config.yaml
n_layer: 8
d_model: 192
n_head: 2
n_kv_head: 1
head_dim: 96
d_mlp: 768
vocab_size: 4096
activation: "swiglu"
norm: "rmsnorm"
norm_place: "pre"
norm_eps: 1e-05
positions: "rope"
rope_base: 10000.0
rope_fraction: 1.0
qk_norm: false
attn_scale: 0.102
bias: "qkv"
tie_embeddings: true
parallel_block: false
init: "orth"
init_std_qkv: 0.0375
init_std_o: 0.00937
init_std_up: 0.0375
init_std_down: 0.00468
optimizer: "adam_variant"
lr: 0.00147
beta1: 0.9
beta2: 0.95
weight_decay: 0.16
lr_head: 0.00699
grad_clip: 0.5
warmup_steps: 295
schedule: "wsd"
decay_fraction: 0.506
decay_shape: "linear"
final_lr_fraction: 0.0
batch_tokens: 32768
seq_len: 1024
doc_mask: false
train_tokens: 154300000
steps: 4709
dataset: "wikipedia_en"
Each number is 200 + 30 x the weight over the matrix's rms, rounded and kept within 0 to 999. Layers, rows and columns count from 0.

# layer 5 MLP up, 768x192, rms 0.0655, rows 0-42, columns 160-191
221,184,205,223,248,207,193,134,167,173,234,203,181,207,254,254,240,213,157,207,216,177,223,214,199,196,195,211,235,143,206,263
142,199,221,208,208,227,195,178,218,202,183,182,197,214,159,203,206,197,230,215,140,163,179,166,211,260,186,198,231,180,213,216
190,191,226,217,197,167,212,202,217,269,194,227,175,201,260,148,217,214,143,195,151,219,188,173,177,198,182,257,218,179,191,220
154,259,162,207,142,234,204,256,175,187,195,211,158,243,169,225,220,213,198,188,186,233,210,206,192,172,241,222,243,163,214,191
199,171,215,207,214,222,217,226,235,195,216,175,189,196,224,187,188,174,179,190,206,195,172,182,103,206,192,171,173,200,206,275
240,260,203,236,183,194,158,213,178,209,249,241,215,190,198,187,198,233,244,199,197,223,229,239,200,223,116,226,218,225,229,149
233,199,162,200,166,193,160,190,200,230,233,255,283,219,181,235,202,220,201,192,184,180,183,275,176,209,178,178,202,191,209,188
181,175,211,189,263,155,170,231,234,148,200,223,223,150,212,239,221,162,207,191,176,250,232,166,245,186,213,191,211,227,157,220
158,279,249,201,208,199,171,240,199,226,241,229,184,231,207,127,246,230,181,226,175,257,194,180,194,187,254,191,193,224,212,213
197,229,187,207,157,267,179,155,163,187,146,205,145,251,224,213,216,224,217,181,205,182,252,236,194,190,125,205,181,195,269,138
204,203,238,226,196,209,234,181,191,229,209,148,188,181,203,258,183,206,228,193,212,168,185,209,201,178,206,210,184,193,140,193
202,187,192,230,148,193,188,224,188,230,206,201,233,209,188,235,161,253,231,199,182,222,199,205,233,170,238,205,211,204,203,192
202,160,174,153,181,164,217,150,196,217,229,158,192,206,168,173,200,183,142,213,197,193,218,178,183,199,222,203,187,246,165,183
170,160,215,218,230,174,202,214,178,200,198,192,233,180,170,186,147,189,191,199,156,175,237,181,239,204,218,197,162,216,187,243
262,232,196,179,222,234,208,175,200,200,162,239,195,196,245,244,180,185,202,219,298,154,162,194,140,227,214,199,202,232,176,190
235,207,197,235,208,205,204,154,195,211,195,199,249,244,202,229,233,182,174,208,202,201,184,217,207,86,238,155,190,181,200,174
221,193,206,172,211,236,161,231,264,234,244,207,195,232,212,214,180,199,138,212,209,191,218,183,199,181,208,224,218,173,197,119
212,142,201,209,219,161,207,226,223,197,215,201,242,200,186,184,203,227,203,200,206,216,189,243,196,191,178,141,160,215,233,259
185,170,216,223,162,157,181,151,194,195,173,180,167,165,222,175,270,168,219,233,205,236,160,220,211,240,172,131,163,181,193,185
178,186,194,183,218,174,139,212,146,185,226,197,227,159,227,176,204,233,246,165,212,185,145,179,207,202,185,252,236,167,205,170
203,223,196,193,176,205,194,206,145,220,219,278,207,217,222,239,157,187,243,223,186,224,162,230,155,213,238,201,173,190,205,193
147,204,176,237,247,194,151,224,230,184,208,180,196,160,183,232,177,260,142,158,201,186,183,196,174,204,235,186,158,201,204,195
202,234,207,246,234,192,216,220,211,232,223,179,206,179,182,254,201,210,200,202,238,167,194,244,248,290,143,196,155,164,180,192
214,249,177,184,226,193,178,234,195,160,181,211,237,194,259,217,209,194,217,211,189,198,195,205,231,153,205,236,262,225,189,144
179,186,209,239,267,221,203,221,256,210,137,164,183,185,174,191,210,183,195,164,192,268,201,220,181,273,169,193,238,222,205,186
205,203,211,248,192,209,227,190,203,232,214,203,180,169,224,226,235,134,186,194,185,155,226,234,153,121,197,267,227,210,235,187
175,209,244,231,207,184,129,196,194,184,181,225,228,226,215,169,211,255,113,125,176,214,197,214,184,199,219,265,213,176,179,164
158,173,179,238,193,246,210,180,165,235,187,201,197,145,159,224,215,156,203,176,210,171,183,168,219,214,242,227,272,229,205,187
188,179,187,223,183,185,181,235,237,204,248,181,220,164,212,228,155,247,192,171,223,183,201,223,180,250,192,259,163,245,159,130
179,230,173,194,186,160,200,229,171,211,190,169,222,192,208,199,178,222,168,214,187,227,193,251,203,166,223,201,234,250,176,233
177,177,179,190,226,167,146,210,224,193,212,199,233,198,173,215,186,232,243,196,194,207,225,182,219,154,232,197,212,225,148,154
218,225,185,188,181,160,160,173,146,213,174,271,199,198,163,187,209,227,220,148,208,194,206,248,197,270,225,193,171,204,193,186
233,168,183,166,130,219,191,218,204,192,196,200,199,165,243,208,187,173,208,136,168,170,215,178,169,246,178,187,169,196,238,169
145,212,240,228,171,241,213,198,232,174,224,219,171,255,195,223,230,229,247,206,191,186,125,229,210,204,196,196,204,181,169,198
220,172,191,189,242,161,197,204,191,173,243,201,145,173,202,216,189,252,223,187,192,180,147,157,143,212,212,196,153,196,199,191
182,167,142,201,142,176,249,242,203,199,255,173,251,185,138,176,191,179,186,207,216,206,198,210,139,213,173,191,185,179,163,179
264,190,202,194,206,203,186,205,212,200,212,188,215,206,143,171,263,190,198,204,200,217,238,198,275,224,141,179,192,201,248,184
198,166,197,206,176,201,164,225,164,183,231,247,201,178,196,226,165,159,213,183,176,201,168,199,196,238,213,203,209,251,226,201
207,177,192,224,214,204,213,170,147,214,175,225,123,159,200,224,158,160,242,208,207,205,204,201,174,187,160,199,230,203,206,115
175,154,207,215,172,167,231,195,185,248,228,192,166,229,121,218,184,207,234,166,157,189,217,181,230,190,165,215,198,192,243,168
144,219,163,189,273,226,228,206,178,196,202,220,194,191,162,230,131,157,190,180,226,162,232,195,190,171,189,170,225,182,190,269
187,202,224,132,219,132,270,168,173,194,183,225,209,153,168,168,206,173,246,217,122,188,178,230,184,192,193,227,173,162,225,252
222,174,188,209,175,225,185,190,155,206,217,157,241,237,180,207,262,201,208,157,216,218,246,183,197,153,198,191,237,264,197,198